Part of a small language model's weights: 15430 steps.
Each number is 128 + 32 x the weight over its row's rms, rounded and kept within 0 to 255. Layers, rows and columns count from 0. The size above them is the row's rms in percent of the matrix's.

# layer 12 MLP up, 512x192, rms 0.331, rows 444-448, columns 0-95
size [ 99  99 102 112  96]
[[ 72 141 148 133 143 115  89 188 138 124 167  90 122 160 179 115 118  94 108 142 105 108 115 133 127 127 108 100 146 158 171 148 162 169 160 132 126 126 141  87 169  71  89 134 187  21  84 114 132 156 120 182 181  79 182 125  99 100  89 122 172  82 152 142 166 167  56 172 135 100 142 116 150 180 157  86 159 116 139 105 113  94 124 161 149  86 155 121 144 128 136 107 141 134  89  87]
 [129 148 109  38 179 145 111 148 142 125  70 121 194 184 101  96 114 140 133 120  84 130 145 132  73 167 170 136 102 108 133 155 115  86 101 149 117 146  79 140  79 108 169 112 191 141 108 144 112 144 161  73 140 109 126 138 174 145 123 104 103  73 114 120 136 100 128 147  19 151 231 137 140 163 113 138 135 155  95 150 144 160 159 172 140 124 186  84  91 111  90 151  92 115 106 153]
 [131 106  80 127 123 102 140 172  97 170 125 176 119 177 183 110 142 140 131 116 144 101 184 113 139  97 164 130 133 115 119 112  99 126 158 134  97 200 169 141 180 203 111 124  77 142 136 163 119 149 108 159 158 161 117 130 135 121  59 133 133 121 155 141 151  83 115 107 173 124 180 152 154 150 146 124 108 169  91 161 137 112 181 112 163  69 131  74 126 127 141 182 115  92  92 156]
 [133 152 129 116  81 124  96  45 145  70  83 110 131 159 173  85 116  96  79  87  88 140 142  95  86  98 193 126 116  45 169 157 195  88  91 121 108 151 140  93 185 202  94 141 155  98 117 145 144 152 115 179 118 155 115 112 110 136 194 127 176  99 129 107 148 133  92 143 131 151 126 118 140 159  94  75  84 127 127 197  86 124 141 125 140 187 107 168 108 154 120 142 104 189 172 155]
 [101  95 111 172 131 109 109 152 138 130  94 145 131 152 157 143 177 163  93 130 118 213 106  81  24 150 179 133 139 142 131 160  51 143 171  78 122 144 153 168 159 116  37 116 131 130 128  95 173 100 137 112 155 147 115 180 109 222  76 168 103 148 132 151 128 105  92 126 101 160 117 119 151 130  80 123 128  90 126 133 119  48 139 133 126 121 146  90 135 105 196 120  66 146 127 112]]
# layer 12 MLP down (transposed), 512x192, rms 0.12, rows 444-448, columns 0-95
size [ 98  92 122 100  93]
[[196 121  83  94 143  43 122 142 156 141 138 135 136  28 159  99 139 206 145 147 138 123 107 126 161 152 134 147  46 128 117 154 104 163 110 135 127 131 144 146 148 122  78 149 190 108 132  99  93  87 133 126 154 102 119 113  86 140 141  86 133 148 159 100 135 161  95 124 159 135 103 143 110 160 123 147 132 114 135 100 110 174 166  99 174  84 131 167  97 107  96 150 153 135 141 129]
 [145 145 172  79 146 147  91 100 112 170 144 171 115  88 155 133 122 145 136  82 155  86 167 158 125 137 118  90 106 102  91 146 151 125 114 159 149 160 144 139  76 135 126 106 157 149  60 124 117 149 144 127 131 103 112 116 111 153 140 161 128 123  80 170 134 147 126 168 105 130 132 150 103 163 127 134 124 110 155 135  26 202 144 148 105  80 108 191  99  91 106 113 185 112 161 123]
 [114 157 209 148  94 124 171  58  76 158 115 139 117 102 124 130 166  79 172  70 100 105 137 101  98 104 126 110 124 128 156 148 112 133 122 158  61 131 214 146 117 117 110 152 109  87 127 116 126 184 137 127 164 155 117 134 160 131 145 170 160 117 166 127 150  62  99 128 158  96  86  45 144 167  92  99  36  66  97 106 135 128 123 160 148 149 173 109 148 103 135 122 175 109  97 127]
 [123 132  88 139 136 111 126 122 166 156 152 128 134 122  94 118 138  92 140  98 122 118 145 109 139 139 117 131 111  65  80 102 150 137 138 164  95 154 125   2  69 141 135 123 132 104 115 122  88 110 144  61 156 160  76 107 106 106  78 145 101  94 138 146 139 105  70 163  39 157 146  80 102 113 103  78 148 133 111 137 105 121 153 157  94 143 156 119 159 138 144 199 164 110 100 131]
 [140 116 169  95  98 121  97 127 156  98 133 122  98 151 194 122 133  73 132 133 127 123 226 125 127 149 126 122 183 174  83 123 129 139 134 154 161 101 129  71  58  88 111 116 111 131 105 111 143 128 120  93 174 127  50 136 150  89 121 146 135 162 112 119  54  82  93 146  88 112 118 131  85 166 166 143 103 115 147 151 106 155 129  83 208 173  62 141 106  70 124 152 155 111 123 109]]
# layer 12 MLP gate, 512x192, rms 0.313, rows 445-448, columns 0-95
size [ 99 105 108  99]
[[130 138 155 255 117 130 184  49 145 225 190 129 146 135 135 138 102 122 112 147  88 124  93 141 189 144 111 115 166 168 116 146 147 118 136 114 106 140 136 124 136 108  88 106 122 100 159 119 138 143 116 135 145  92 138 143 105 110 106 116  86 143 158 149 131 139 173 145 168 152  13  82 129  94  61 171 114  93  68 155 197 136 131  85 179 134 148 159 201 148 160  98 130  75 117 151]
 [147  68 142 136 134 124 127  97 185 133 154  72 158 126  68 155 139 113 118  92 150 124  98 134  86 153 100 136 167 105 152 117 144 161 119 125 121  39  99 166 128  87 150 109 143  71 131 136 151 134 137 140 129 117 141 188 127 154 177 145 188 176 133 132  91 172 178 118 145 102 136 152 128 114 170 105 132 128 101 144 135 106 112 122 101 136 120 172 157 117 155  74 166 132 158 119]
 [159 125  89  89 112 147 146  83 174 106 112  93 114 118  51 138 109  62  76  61 160  60 165 122 125 108 190 111  84  65 127 139 166  75  83 135  82 159 107  85  91 163 134 112 141 124  93  49 125 158 184 135 119 102 122 156 130  85 175 129 105 120  90 101 136  82 137 168  96 169 117  68 142 141 117 135 119 153 140 165  47 147 180 121 107 159 111 114 171 142 108 125 139 160 195 120]
 [140 141 241 113 134 124 169 115 106  87  94 109 123  84 128 116 134  66 114 150 116 114 131 141  83  94 106 104 151 157  95 142 126  98 160 123 110  71 129 127  82 118  73 121 152 163 129 156 200  88 153 155 127 120 115 156 179  55 183 147 101  69 158 109 149  94 103 148 102 155 134 113 125 158 161 175 119 115 106 135 161 158 104 145 124 113 124 149  96  59 104  14 126 107 146  90]]